Weights of a small GPT-style language model, trained from scratch on English Wikipedia: width 384, untied embeddings.
Each number is 500 + 50 x the weight over its row's rms, rounded and kept within 0 to 999. Layers, rows and columns count from 0. Numbers have three digits each. The size before them is the row's rms in percent of the matrix's.

# layer 2 MLP down (transposed), 1536x384, rms 0.251, rows 324-396, columns 192-287
098:641558478419447601434419601526456466444566451486501453502465450506468537402430460442501482504452447526425582472555416617397319571517374433499505474591526525532495515537488467536513434495470456507395454470484445491533493585456462456525576527535407525496482511432462522463454455492511458478
091:538485425482469482493505421460477475438515530500459472491460596531570540609555436468469449488468515538504466473457500555508455459466430528466511461396535504452530539515489445580535484443545506544484557506446506486512565530490508457456557432485560524518529494489520504488452448519587458389
093:468498505418442604508456567517533578516409516550483501449512445542500524542538468498510493550460556524474479574588485559420468461546521535523477572475446449517422558533414497455485539501532486521603447496481459554487464472496440558476507482489414562495483519499461521392544543454506510514
097:484540576542457459470486534479444572464546543472440468462475399409514406514573477521456545549549493562519473498551457571469545572523415526540453595566442504551508394519571402436499540496550490582468545553472480452483518424419520553538452588498400444532465443467624464518447453559521537485
097:445402464463508493465553514569480471474515426673523511568451518592488501463471409556461434470425537464416560505508552582437508529429468512522578472468526589550547548553557501506401537409504447572506508470537519448451549471483498413519461506453534522517453577525545456462403480482552472519
098:500468528546534518493602541519433520471471466534655479478407449545464545457506430451451481417498538521490500433438519531460433463468524603473449483457475531478566455582533554464450460441542499488536508489456533523510495514506526501544478478393467481487506479458398436494515486377583509482
099:494530567455554492550555402502521502520458545381586487507524453490453586506428594476436523504551544512489477533501415459528490454586563403491487582522471538469466554435432464580412463551550534525477547499429528481404520434465484501497489462555514516477472492455525593449460473592517537460
094:517491490475529468495445543542560585448570505474304462497450472492450516510529591472396498507531537529517527499535451445468434529411477566457606480424444525453575469476480480457544450503503533534590505473514523403518561443547561475486566470542530405563529484449539506477480495464488590568
099:472514494396484546500549485670434430545509470506567551467541344540615526558523515433585544531429525456460491403542520510471331401569498459433530495508526482473548522473469562428512478479530612506447579487449484452604511426529479559492485555400445506467476519509531528509414473478448404542
092:489622560432503490485483520496604525498416548544491441451448532480537525368541487498502506567484450519585485514569473492550528473571475496612519524439473530535494506589498466542517554515514514534528418533484437431548505468533527552499439498528477430540498488526622472510501508478450488552
100:578500490504480427545397436467530574443521533443537578501455442549518403450442527544491479576600440448459543529552523502459426550527470464458515456546573552461536466426550494409540547572571493545563498476483557480507492481458473462440511453452444565474464541458397553538462455521549467392
103:479426428405400496433450518578529494532453533493531536565521450416474519555531550562556536580431427549489495436449493519506474439471479544518429485506518533606488495511498491488582454454530570440494520539451520480471515559409514506451522490491417520492502464557523544505539465429494494438
096:531502446461487514495513600553517548467473539446443464490510502455560507466600602577482472494427437394454581547540486541534513524464362526534650535475498546545430516446483402523599500550548460561440505489534478442510520526426562479432504504547497582444447541517382520452487492444391519513
084:569480486519468449538562476507567537510457542573556608541551488549520535412510508563487519491502523472483489539477485508525455512509431359529458518483476553525580460532430490503466507490587421521532446461573510389465475488454477428556495481471426465508476520453454395479464446488466504497
094:513451408442445441478544437484495503479566486525427617496496435499572421468538477477575469529498535506500488518501486531392529447539537564453516530477403531510496480548478459441467507550494496428426597486554479517515496428503507514465499458412452524600571440522445494439559543496482512404
107:467501496471526534515482516555490455535496425491543460514632512458569495472417553543504507433350490552458472496521474442555545578503578503480439506513633409468512522571506499474516430419520475412537486509475455530559502506462500446418454543444543492464531404533506524499511491575462475540
099:484536538538468543576468471511543586455459555510513496531534457475463516543476534489618492540451542533589562534420448508547429470467515561601588418466451511411510532440465482476549446416564500398482448487569519573496497402514485496512517531458504521507529492452545435532503477461494550580
098:532549510557444525431572648447474544451481619499552557392461457451484560498531450473607507501562531536487522529465594493497573502472561467407586461450548458499532483459472505391509478627421607500458479532515589506507413496527530504538572561506471482548561502567485441538453493496541437583
096:522524483445487457457549549468494546532517511388504492457460444591486541463518496496452488582466566565504458513483482562533451427493436435488559488612445535434536396506494496547512433445468500504512510510519487501503477476517407578543556529513496479439545479511544507429470544564466498436
093:521443429568515481504536488407462444433461530475472451539619476490476476485462510528511496489520471480481631584480536413465462483451566489507524491560575543504575620516495483469481550488534423493419509528505442433532531451478550476480553473484548531492542452474560541537399562453479405493
102:513480540435545403511534476460483476579496407496522536452559541529493413425473587584427502467581547507487445518542548444518556538460493520488531518596510381459437481438469575426541556356530418490531541567514488452589430463542508526517493583495551482589538570515476462465401527474528532520
094:530385561467515425486500489498552400584510565474486413538585424487498511573570492529572496528405615508563576491543472535603412523515571549479524555450579488562544562490539481487473501499559480482500542585510486501482461474502546560474485524510503581510519500551527535390508535510515542543
097:479618451496538467489460515549551517456463428493514531587562490561511602460504509488572493427492432505534563545558550529511447500446521536508508539541490575508502519338398543453511395524526552536464566545507528589467451591521510572506438474547543577575522478419495501532510474505525495591
100:519495452502586485475538472488434536437517458526550616486583555521504539530571439503528533587459569511425539412476458482490420525508593442513532502537601520502431487467521431600451510535492465499553547503394544534590481512462527488539485489538510485445483486490497398552475477516501478485
102:509520449466560497522474430487446479392498535448466591439572474559527581563490569452490475538522473377470515446552519537432514467474449557510491533439424538444428586522464488551486598552560428486445497514517470412457503531482499553410379576527460430499476571446502486581629507473478458559
094:536468358417552483464510544524514466418563487497444509441526577523459533519437479498525441428475606519446385485456466500483533477485409473531545456554485530571454553436503473512456529496417578457408491600539493531545464496560485507455527402546561535501427495426433492593499450488486523472
095:467515497455554504571495528518490415568547491575579506451608520512492516393523507484529477554519439379460555434544548461558467533529497589520525503481465488471507453399477458402509484489674496466519465392505493525475507571503510572461478622458555459546487550426489491458492526604529613468
089:520452513526507306493479549487495533428563496545515449552449484579559520497485484482529411439477467511512544578523579502513541381462419533514469518528499525421473428469530442507487549476550555494406494511467458463496515419538463555506455422512509576544414506559478449477471521506468547600
099:491542498541525517537543483527522617455562535500411545543555503543537472545604527578469539536492509517483500427450461517519507462493522453640515370476578508508548521523454507579408413598584462519495524435487537518502498439528384504489534640523456466530501506522505454516480523476502493476
100:454558485544525541456478448642508469512431510567519544574491476526430573505437409374486537503502425591534462515437448463478555445530576498530497494553504551531439560553508458508411450421488452486518505555523470495566472461373463524464311481487468425490513590576552516453518515502550506531
110:463594502575426513402567529527496397513543530487500505456518479470585409391450518461533421493525451499510471534549463479520531383490520469429518544482488575457481518475474454450499403352555543439550623534526493501607543557459506534556447446500500456450392605549481468465507551553487448590
098:457508463467476467504500458504549454513450457475592585471573519514512529508515541476467430490496546498486522439468550491451396529500462518514582545561566533577471539509483507579504509532454508528603495520469506563531551610565512451537525474422572483509511595466505501512504534481582531510
086:561509560534519538491547480470396501487442593523490554533451497450393594520505416512494504537530457502566516493510563495481551484580511507515556456459471550502550525492478480487485562438455539431496469505590553454452531550423452506515526529448437496564549467480487570409510471541528491390
101:508491480512567589492548518615503508556598508488609564438560453505438514522560461541538457477538495451545470463507484502481552494523413448528513540592526504473455542471528477527558435439517451490467521370509408522490435541572431539540454529515555545496439480529468539525503445436535450480
095:531509500410565521526478588497530540409532486486505483554494451532416458474538549526420551533554549526478496447451550567362441515600544500483540522465485379490604459484519431553517505507483505536513499524409449488512511492461469466470457504602558498546482406520519540551428407470548467520
105:471548520474472598474535555407455426482479568537447453444496458490515626567538475427443522525417535416547431493438463461477494460563556502539480462559607477413499480472502465465433563526387553529472488448501434471482449588543442503536489450509572465506532465583462536437480390621469477535
097:507497518483486509508457452598535558437566508513528430516531505567471488504431522502528523458532472507563545469456529528420556470422448516462484577532484487460399481531509498477394429480473484462548501488425495509488601406516553539584386536525504520485454481495495396447488589486547446540
101:502484582524495554456512432552392571519587550492561542656550532566559442501492511497471486583501489543482513527591465516441550431477443477487482402535645457509570483554487468473549522389429509432491418468585473499461523520489443450522464595440424545567508520499524465397485475525507473570
105:458603453439543526549499372529487474474482513465460593557519570549481554444502481511498593555545548425540448425419519461508567504471515515493482512512463479556580477454447549578483532501448550510502571458413438515482494456432471559559484525489473515554451510480348496537448492491521441550
101:496538484416500537497541481438524526451456623497522541504541492417596553447506459645523499417510544462554521446511505502435462429473571517483490497552541488461507599443444517458550518523428474509519577486556467584493399396533503468524490428441504565439471509455486479553502409495548411537
099:513493472451516457528584524538551569484488670429479503506572458574500549461467445548503451463441496584543565597486475404481539494505472579546501515470539452541497465567473555441522508498556518565465521534518445512440528465473496366532503428512449479504530550515469505540405439571509467562
099:325570490446449445493592476504550504543496534455457464514508471497484475546472512440562506495366624501458465526547559471440476575409475490573520516502524462547525461472540385448501496482456623515591573509547452469500557520411588441501555491506515495434525481457467547442511555530566450449
107:482486466487582451477508462485573464454522513375499550455462481558437466535453549441493439531408539488503415516343499543561483486521548541551497481518516466491593560457466545545530448535547466454454598465507577504499502466383531547491504522453469457467479487501412458507504519512471398573
104:466501404472570470546526509491578532468489458479480570419505523465474599451467566483389425491504504540448623427506472465489452512481476481605391446511481466446520489634607545510509470498548478483438368467481493498499573469518501499551473510475436508512438477484517459537545467516463507544
097:404508546504443422540413502558536463503494555513525517556501437512518561515524479525528542637465458498399524512477447477499522572401569441507481443434522560518525493462491498495580493534492534507449602637499524447508510607533509527483599522434507390437457421521502552453532542525604555480
097:484527476426484516475500499600547498476481497484498556486452574507509507488564461472543616485452586499619510536448451462489537459498414410516521508421521436585392446505511463535519550502439454595366430448512581492494484468427490525489438495475471554447492471549558477530401454519402570483
090:439564507524558486510565493493529484567456500473478432424485472509465471403547495548483554417535403411525509479514583568446494583581531437509486562578438518481509504403504592524504511477526500513468533485400469487493540478448626512489494561485526411546498541496413468525471502476521497472
105:419441473435489510452462488418466521476509459477476456487499460471426584426475534487537544540478498522474411498437555509487429425517513448494445499468546456484484515507521554480512494411485429490453456558567539431435491553532524600522504414579507516514552628465546557488538464487457448446
095:529529454462509554521516485450494496454542449484536498521508466521520534500532531535583520483461503562375509528500539492565558428479459466480476470546430415506406532575567586461465523407537454409507494477554524507549474483505489618572503496503551474611480584576439422447457527506423352552
093:495501427555461523454423453554575576524445568482493511549496591427492528365489394459487499475597418424552515425528492440504484509487520467475473471510433432481488492577553499458527580599433545539441502496400528452430540501467582420493497490538509521540542419531633482475493482536470471526
092:470421455490405499401415481589441538474486576536419686472502446532389409493522536421524562477471490552574545511496502481509451537515534519472494525538427475432581529447510444401493577534532456549523560540529549486491568543537477509393519495507583502530611453449546556515428419527527426499
108:618524533578451467438399509573462483464457533555534572525532431506568422517497629478572546386445479430461483629578443468439439559470511543538554535541507526473532522459549510507380489514405438512561435538416490388568524537488497523460523452520487552543455540521434411477488530454451520491
107:526587495494440516498519517465426477434471584416526528551386520529574508521446432449558482521458427554484497538454489448458428582552463510447599508521521517463591531482535484512518482484541474504489506514526420497365412578546483449498462567512600495539485416469467561531484437497468454534
107:529503574611483530467409473510444450478475513514399507565457477438516472504457555530563528529508449609522446502477522500531422479562521527534449436479583462523447474454598566530549423461521568515460518585544471408621541533537528465460492529404584488450531573487510591492500506472476468478
108:479412487502546537498450528403472446497481573423445429437477528556519543446500475485544516550582471397441458429481483484531560502484424566509529589407564423539529532461532530514500563380497506487536524462432412503466425538517506523579488466525490468553568496523491544400483601487553442453
106:441463508463431407550541527489533547492526561448481493461452458499525496469511407468504496478530509396497580605527559522520488468416513500484602595506510484499409465526490551482525516528504517499570565464555456623514498589514407468577580472541483428424436565439465504557536434466480448545
093:476478498504522490504474526493608449511526503480622538478539489486480516467527421460541501546501550649477516531461563580470615471513536491551536509541477498483556512567543543528593445381492539538502547553446516521534525522542448540464595550436543456543494443439464657479515391520439579529
095:522525421541477506569482453458507542534559514467576402413479483485511510588511447504473501541559470542554496457536454497446516567434482482472590452496433452423394509541547554449551514414487484424444459487516577440522513421405536464431473450555586523523448506480509438508399461464518425546
088:453554613511460522514406514584499482488517532480481524521443486493548468456418517564484443555437538521509527525441481454550457432440519478510479502561445570483537395492504619505559491466523528513496490476494553592482578504501497439498412483442534535598546570481489456461465483450454523502
104:529471483548519610452513483537482435508430442498525472468568400639490574418572461533483536495573412420499430519497408499524547476469538444499470518588530482562504514517559517466516443453530572542506549489559556469445541487417581489587456483519490444575548563514412499547517541447418496535
102:509463543474546429441500484562522465466552489479441428388508455473473494523499434557478435516450479498486557439487481598485565569489456464510499447549455525507549520571487511516504489473574485470442478568534539463506525446472471464545542380482631390528546517438535478505507484530594518523
097:417537453515449559496511540501447569509537438405526430543461578484523412552529417434502527459452452493577510514467552529553485485436624545513604541520478515494608510510600473537583489527550431489520459516555523515535499473433477555485470531501515521437516504477499503399445459554462566505
107:460535490575489450431571542419485464516437475472456442538501485583521551581528479457511562491489407400503410503585474498530513434554466472572556560516426538557524575506500472521593409458502468566500460392474429456545464453509563444565525501474483556520528451440458442481512435559513511497
106:483427534608485488453550552521447503407550480523473432493565441497453549477421488492485538535597563474449536487442433585510503465420512447512443561495499518553530506462494503458495529574518548543615522475447518445491408487454465562492512468517492493489599517481448445515515486491578437390
090:486498481451513413498416572562465361591506392481548500515520535506502397441565479409524519457527442415542444489496486525568456441516441497495577468567452537556511596457550478616546554472496464472461450452513551436582513502468511492490528516505496543536539504489445472532539526463590479432
100:469476576463499599559556464438492479546494544567533553506463482509414546572528474569541519481487624468521491500469539552591525548435433457427529476519495461429500451391433593447464485522486452480477549562498465518526474492497586568562498476503600455491466526481450447554553518404488439463
103:512390498427566553400525615437541548512573430383496491510520479487361540493537417465537570510513538463477415498565562510510456520502502465453514438561477460527528367411513473537514443511515492525424516545525573516510465520539541575459483496525529581533583447440522384518442441392498525554
107:524400461471518414644409525442483418468524502483560458450531439648448487530566580501473488500424412486496513456531412487468475488427454435491432451656481548567492439487547438488506537522422527464441382524495469382547490499488498474413518491474541506476486462415395491577567416521515544503
107:452512529518488554495484589535563568531539543481492394532548458490531499468555582531558586565488496595453572513595494505627561455409578469423489485535563418477559551532498495536602499456517518503441479485510533480554573531480412485500453544467573542491538366438529439513483597490555535467
109:493523539561489522481500488466462599508506569478591388516407638529471491408539481525461519434514465539548407495491521479503507503501526523582542509406438446557494549498404461465596537564356523433586469507584500502531461450573486458504454463555529542517574435429550432497472538443487496539
099:462439469466544486430449485525474502539499520537459505497432402410490538527442448475517507486370504511520546556508549541533497540545651575513546589453462451468581427545560401541561517545498515470474437464514555484490532629496558547596489483480508519483514589530495475491354487547492505380
105:524521445470446499542429509431525500443503528562417425538553425462480453436491534492505505539534607584524517511502565520475500552495516468426490567464552446451492532508487438565418489536455449492458518547512522582516517525539465532519466495451605477516534532555523493554601496514604500450
098:545467513472512533467455492500401460594471537495421514524523501424370485439491464482480578410459484564535525461543518505519431512453601516536587498469602550606450513409478514495506478469491534528481433516486457534567455557445491465554498508501452475497524478533532530495557516519461536543
# layer 2 MLP up, 1536x384, rms 0.199, rows 325-396, columns 192-287
089:451505547512492515470457456433452484489484461479561553452510551510539572426548510435479455486584488445456544468563586457506586459491419437392533480526492437465409510472470495493492451522462483610498493434486472532559460467495529471408439476595389475530464465506554571476495431500443456549
106:436536474476526415488550476479464472501591445534527388476534422486398417454458535459555479431503382555526534352464507445516483491573493435486537418624572539524531469559508522528535576481468546535424561453476502466548493653509529448499429476464516487480484537433589545512443391551548438510
087:463556412568475481610453535518461422499503502512449506508562518490503527493487437501525468460567494428510601455520453542505479401494523496500467526506502516493415520452486553536560509580501482479476491569441505435499398500546538546472525447465620463477534407479420494497499480563496511482
102:533514542508524518553460466537546464431438547506562544445610545553435444494471540474477545439512522609597484366522475568456531426511458475462535503421507542437466459517520583425529507418519525511532580554520484486490569464552529595488481581549445533521523631412534521491472547454430517438
104:533491417560416543466522395422500606427526506516471489499406440517520488384545487513484483389528563448530517480443510518547516435385489415569478449473440473436441524500486425440540510446524516480594461506525516520503517527561462503422572471556497594458488530470518477472480505496422413565
105:476456526578520543523565534455569535537467525503480412480428498610565455646502458587496517448530572469503535526519463557508358517435445528519542409533536485524486499523364470466545544530394516482509503592532448512573542412507502509505478424487508546466533378463524424619512463486517440476
098:532420540508565587503551521488416423462499591551591448509458531528547494412597382495547463465483472567491515530453553455348571506491422499479478468518468455485453469506547449507465513502414522430528492461501424501467485516478558467535505530510393584482424410585518530532493529563511492500
101:404527520591418476540559577481608476486562480498540393469436442557524533527445472503513481365513533442501572511506577499418489565456525545519463557468559524482465539468443442526441472525474474502422442537504416550508486552487506514489555470520444520474427526547494461515501494454567477416
097:589491403503529449511532446493497465456526404482536596425557459443443376541496505447493501483475549490457537477496473438560578505480567397466466476473509535523491602503552519536513472497407528504536456430467514557584566458422490504534525502514525454321487503474441435574469489487551496477
097:513583551582526451518477573500542403529449419469506494546485474445516584595459488615525562577523422463470422566470502510506582452529593602505468550463516549514551529479404559520428469405417512599402467474520501536414420542507447498556495505495453526583556460526494360471507488547584545503
089:506460532445509538505448500499518464523499568519422486495595570501506448458506600472415557602394468397454468515446516443396524526590557399480475481550520547503438571508437640470509485519477457506489534478525410542501519435488565414467499516540510473499531441482442549460510540553563543476
094:494541529497527548460550528428458495485410535456467504537519476474449419505453483508605445548515461504446398470468388463565495462506585474478620441376474529453535507536512533433402606518497523452556522538492521580485457516505419477525489567478560420587495559506555438595561473395553493485
097:553457362480508411469430501512436514553498490475431449562377471514466476574503483564497495509564599501585549453519492486498526536411471525491540485451519514556504537498541434519529491503424620494527473503456465603472469522511563552496403601537543465448495484470537591469477529518425585471
091:414556441556502584464505489490487507567531474444502527640480623485653434640551544443447419467458536454452470468516458456519465493465471549498508470504577512501539445514459573477438450470512524544540533441498461459555571543519479491514511498514396539480519576435501506507539600484490520535
103:482479458486434510364438459427417532535526489408600431419455502500444452409540561558509500501517495536469587496446428527445475566450467509521581501501508439527493446446535454506509559466505511492484472496516543465484490538526580511435446522570530416603541509496515469437531540550430401511
095:549475472510516425522487416520511523483402548467488473559479526467528503401519460508494478381459474433498491382519523502410547497502495489449467528473472594500523495454523493484482609550458455527511412530565524416461538587479547467531446550521539452509522514526589531592498454530390472529
101:466460426445490499596465377553494353526504464452513424504516431421527438596475472520461430428538474550397548482539486406555446466489446546524493470475472531450490542621516536556467529465533495522508458509421448511557504395495546427441556489525483428429441495544435446486554462506466505503
099:598493478410455508537481453508485455454510536478502453515531461456500550553415445541516503425501494439550531497477591457498517454506634510458471409478518450525502552489506512548472568550509481516538525438479461498507523446441561484424449437563512569477505443532519542505491371361541558498
090:550445460503488530563437505448465383370397525585484473534520486484438457521401492550501517454543487439433461469495456517530446484494406546542467431612496447482533450546451541526513482434615494526519512502529569412493404387544463442555527605571530496427507468531450510488514566476488476554
094:583455483420431538433482497568637397432508500461458468493487519590520500428439619544517447372408458429541474493537521527490497489530486483516499569435563582433395464520552484542523489508543502438571546523468564541478526454504531512489469493469530442457522427542488491549477552580447373478
092:494442410516522512493473482430568494503517629373531425530552466510483398486455610512553492484515526470477521484408444502591502424514463501359496482528516502530449532576489449559338545484454527418486413466506487530539463542535463518517559520519474532525433436488437460432469537487565478466
101:427513563457448446396503520546560557547456522489476461477462475470559399560445551492561512560451490583558371489594558569479509514508475466472555505579486502525489452458462518455519413529448537542445498519497576530539538517440495555459523484417409469537503455537540528495528537349414470503
091:510546409465467463439604415445573450479515547489538561472481598466498571501530505528425539376490564513549503489455484530564443559446493522437516550497568521495519503564484471423560601460484468490502519509487421337515541621416534478514579403410550466481492455492552435512489566537463437475
103:509481531583501520405501426565514565439514462498486482506510457590496482500523519447629516410504539507432399481492493434442499381469479435552436516523519480446520572497471550537535502419499520434510463378528441588562596534526484463483509392573490503457507494552481551488507615446408471552
098:557498573551475431565562536580448496519445516418579454536481457525584549465495463484468591524536376518473566498483494550467478504565633505441426511501494498487517530571546553490502534539571456581551538386476531500570359463501409417595448652573516466415527449490579551502512516541458525574
101:557652470555424429450515432482487509530484631413550489531471469510581570505490486549572580457454523476419442492518523524467540545502502593470477559502507441485536475484490492369574461471453530431461594526524530475602497447544464472660459432480439472573484465460464519448541501586482596482
091:544537556477482526513519468507535584463439617457538550537558453511377467492583483400478514541515473512587523520448572533526578513462553461532575532481466488526506409411501446468564548597445613478395487555564591396409436483563552539530514484465519397539431443468538499469521564476566513480
098:521474510520512458458490506526550447524465424538548430489473586403557439529450489492443527555476443456437467534527526493443504527540525567391452512480469607423484550556548537468556482534520487555553539500497479462443482647498486457588518469597558480510462425524625474476511491522488559475
103:586534443563425538523589412458487561568400532481533519455483437507540458478470465435466566545511530547476552548494398588542495477534556555490512550526518575478474510473557477527523476488505485462367464541522550519451467338432431461537542644474575542445549470508473485471534455465445480560
107:506552570518517530547502499579523495457557541436422589486588481422475392533561493477513483411458431506552525533426507492509497473479574480493533475371471524512465489489515500409514493522559508395531483438409457454428510499497543434558441464494422435539424556494568436472459493474502414521
099:493489546543557482477599575441558463481576524502643449515432535441532409467496471540486540580468519557469455464509529454467526466495481449567411490561496402482545469527534501488555437439452511463436554457581431461476402568475519551476511575510550461555535512510553511509526445634490503455
097:457454516519532558503512561595498590449518513526547522453482566614557428457470435504530544534464470575451488553437495521455488536389452466445541434595517461464430586453498550460556534616574540540549492500487408540533452557517510510498428503507549525479506569472472503547478488488531548549
098:560456448375489465491449510470662550494506499493450509555581468474474491455525460436455534551473437427481519534574528485411608547520524528469465386471533520486397505613565468501483464482560500514511471446525433466443538514514563583463435471544483490523488468514551433544503509405528446446
097:522539561509388538515445504528504490587504443479488504539530521513439483441496470516484515543468510521451420473464545449493510550508429417480460546482486605499527529385455562482563522485481531440579520500433508456613510496615485451570445499495502444496520476607527460517459516544499492568
112:402505530513480534498497471510536443463525477442531500440529542497541530528558570445550484460521471488542517461525538515550547542518554474501502514522548462446554421455523583494481513418505461358383456395509461396527539428596524498621466476474501476505488424572471456646451461532432493567
101:489523566477570485519489412482449467545450503507509507591504514508459553520456520530371463487480528512463516541548481599542488526531511480478515458446497350518556486471458401515487453497555503512554490527480554432545422468564514552451577491564598486518597561610520542517543431467464508504
112:527587464450504479492468452530590440506504469550465473531489518437511512448450511536531548467482505441447449490483475535487477522480498488513560424439436485636533523426491564520433449486500443437483414474420629536530565453505509491464502493401549479519583471475492474504452510412515512495
109:464470523578534491558553413427444571434530561502467542488564538494621564576485555568478505517523515446445568415473434528597598517637575472487544522418536477472525515505497457524538460530546564382495403441523463481471554442533595414489534443502483575490602417414503549498571508506507610557
100:425487496456437449469580511410571577472510503477506549461518487483536478449448470581502524436491496502463536471428546513493568458539394465563486401567549472472488584535495484567524514410502467514434382476519422489426532506535553451509510542547477515478479516394447460524452559503439546486
089:493529463465574496500503586466539490491480493585447420479482583449495460454479481491479470407518502446425553544483552529484481396476463493486485442474496570477596547529527513416534419488498471480450472502585466471558508473472493441560468481398449587506538510445552605503516441503421464433
095:461427551512467383458568481551538477473458483449576543368563511542529485430511549492520416527517453371487536469456554576490466482509421462482558461378526508451597522483635458474513583463527508468494547520530511572578418491526454550546486493415532541490586564477532462465488471424458505477
104:477460554515651438502499550517482455417434442471455430536547498531494498448418319545448489517482504400525576527437569513490484483504437428501513472431501521544490513543481549536492491413485563512530486415472520510398484434487566495560546631492532575502603475556463569523496544501458417485
096:508626463582495518490506542541569451531545454475514527439518528444497536528445516523441470497521477451510570499487461548462633514433501410467518429486526492448527584479467519484543503442499439533504428448534573468522550408420453533526399534542478429545505504520602423546453442476471526468
108:450450522569614502397492481438530471451499465520478549519464562462478435520603545418444456593531426611484482541529567488551460522415495477508515444527538431517470498429485544547501452538500480461483527532457513500514423495525515457517362476519503462511567589456456494517453523529495375543
093:390428589561518430490560517408435423553417539617507492496580448402482524630487506552518482532585486599485511489542521522461465469466560530505513513548461619556502508489534558523501500471547468424585559543500468470520499461519594561459482515573500387507481591454510543583583526466492477572
087:538532522459474531503504458500462502491448458485559509607511465438626573512475513499429557558474542502493518541404451493575413421486565434474469477442392458517417467437484496546497439493456571486491477470592426487548427538597519522535547464541523494481524576491603516502514506486415499430
094:449526399482534487506432470460494562458487511451478457518531479446535541529427504482461551551492504510524499604523506456456432515444379388522460445505441507511550442475537516529456488508400455478498453473509564478457651554575497475474498433518457565505552537458538525457486549513530516476
093:597486426541508565456588530629468501527507488483507473423518527459519535567558507530429545463485510546470429439514486500555458464522515564442407520500502587533446521654519472497576560598498379554532482549462394428540487498494505438526476485530510467542464462495541511487525518443490582484
096:507530540469541477468506537470513392394509495543598510541505372429482527541506563529507558502519479543471482559437568495505537436502478510543557519525529573421537603466393457562460473422538466453547540456611420537487465555573421614513485507458470474467415513471489428534490538468543474354
090:469487535491477504606501485546543455465600534431495367464543472510565604545534563526463467455555514414503512513573491581446541437518480453468419504514494501434433451597566513563493489521415486541472496480489459524415476464516503480612551466523534491503526603542448502517468435433571600478
109:586551491511519551505554482464578496425521503518500536589458601537532561490507584570559470442489393495489421579547523513512499495499520569508505498601387533460508552483480610510532525448549432372551465477522486447434558517512517496515587531516510550439477514586466502589476562614548459373
108:437499380568435579518477508481527448525491566508576415442562468499514462450504560505540538478512509487528512590502562510547521462518518493513542460471430515465541443405502533456554424455511479444588452498502491488558452545465500393420591494399499445531476505596500592503588464491406552531
103:489469485525657481445541449550450502459475510478490467448378408593488543609538565442519515550518434535488467514515516547578406435620539580487487451480642568533483496428428482474580553573498453488612507444489543435503487490498453503653532511489534413477475552515480558484536584447486544534
096:552508403581526486468352529390545410474437515537522529484502554478521539463515528475548535544598440501478478433492551508423492489533488512449597461567554508488463531580483572492554557486461438508413583445609537457550538582465531495478510507563500478492489581475482456421525533356464455501
092:452457605551577502583458489505447424486448454527418494476507592542476514496570590567447560547546493557613478507568505466447419509496428468489590537552535473517513508446507434516539440523551513485556472501514452474524480511432525493469416557550595495533535540576561511577482573406541505532
092:512533539512491465497497478534473526506470532462575477563488507513473529594417515591495554548511476495498479589599534445463527478473506465406522479489532581445520531526432477564454567529484470510529456482672411479442532538526624510519505463631494333460493536577511490513515561493569484527
097:534514577487533488446570453476502572580457463468481510562476498478487462427439444567432498439433470524454442482469515547461445500470463493557547446481557530558513541491514519537519563480504597587518485505532434484528467576480526494561552520521576500492540519457427523505482437579385546469
103:542542572449448484525511414519573561443560522538489499463476514480472484463473529551527513534505523510502520552550526540512496473510474400529421593527634499454437512407583559534478455503510468563588489421488454512507452483532496572452508576448456578555489520421425485462509530506442460506
096:567524504498518502557520533504566544572454516504436432589491458536554546530461555520533585490505508530516502510557532523496499473534543502423464480521540551514554542461576527515501499433519601525521417561521563439505418370536410409574560571543527493501521508532572621490461422567480455446
103:461479515500576535517539436418501446532501568414525538497569497497456563514554464528468472496424540555454559576488480495597526565509507552582493472511425494498563494468548450569428562487522496478397405391516548453495530560550516578525531476520525490450440474534534456588367446459496429524
096:428376490585568563562551553513576510499559497492556538456517480524544473561488426476459549464540470600431561452480501531466508463476459518518447378580471600512437520539513573448467457446471502556577571504456469464485559488552387445478573466513495558552535440431545556399581513583451379489
106:563506483537478512447531592471528565527474544471548369490484512484476596556459530539453549524482496484508465524544473546535407457565557498480498403555430470461423439597495478406579548419575462495457495506488561567514509465434419531519483408509506561541544485582528439528448455487458532534
100:524571498460531466502438529481456438410510519426470516519533485530455516516463487439613532502436543598516502438511497535472473407568521549536535475452443528490530520512513502476508405512544468483549485544469492453490432508547568518514544520533375452475577486539575523497516482498530475420
099:490485497595434492481554565466536632499463575490464475485495395471512544600486585511565463636542462520541481563470495439513516474464479596446473500436453486589441485537519556446488498505497572529505466530527434535476455554532573554471475490417467491425510506525552489432520514564428499498
109:559477484533520501491512567499500456511469437472477482458479533593442493430476522557470546472508421507533494571570472446408625525450518510572565521431446563611508541457517443543561519473565635560516551453511599521473586567480423501531544500478457540474514461457516590395476523573477501381
101:532499438519448523543463421585532437471519582614530400483486568539459468516457560537530454423442525559498540534528480474430536468398526528554504539447422461484441592563437503459436474528498597516467479454394431409505511486446504393561596553448567411499473500515587544532596468530489597434
116:539548486445448478616478396493543502568418497495522538400515478390521447446477555446563552446498351357592420539616477458510449523494467536423481400428519524441493511584493528481550494481436458574516618434517499524437599531503602548538522614556443472435534451461485406519552540531516511480
105:497490523553488484524477449437527494482490547462445455462537326512509519433470611582471526488486549532492447539574496477508554562475508517424501465511435564501547435540517583505522474468526568501491530471517530517444460441431406481472490528529490587514448541495635505480519478507435562480
116:507424530534543528491508527496544416606544512455486464459550574533489429456502537502505554453564542568528442493476485550455477464447570490571466467469473460429490491410492445533577589435454503515524527545505588579495512428513512462531463586576405454492565524453388487517557508547448554443
095:522537457595565455436482540492499523427463475431492460609554539591477509555459541611529440507487445546520467514535505433415481655481490465514503542468523450494534500537558591481504538521469573526572503472536450431463522459456490476561426538458520454460471565380481526412547521583523486544
110:548421479445634452522524492466451485512503501549454412486579474526521537552525485565457449514443443472571511538459534386422475441525588575452506473416415547438544439538524402520474521514564451458531529399493445532496562508534484489441554553477513552430466598498545458549520541442559460408
109:407393479455531471572520482458477442483573534524521519448553449473517447510412495567531416552454486489556584530450552436554467456502480499588350480435532351479494488569460492542465485499496501468493456457558509612441508549542488496421550363545535473545489491466383603444528586496526579502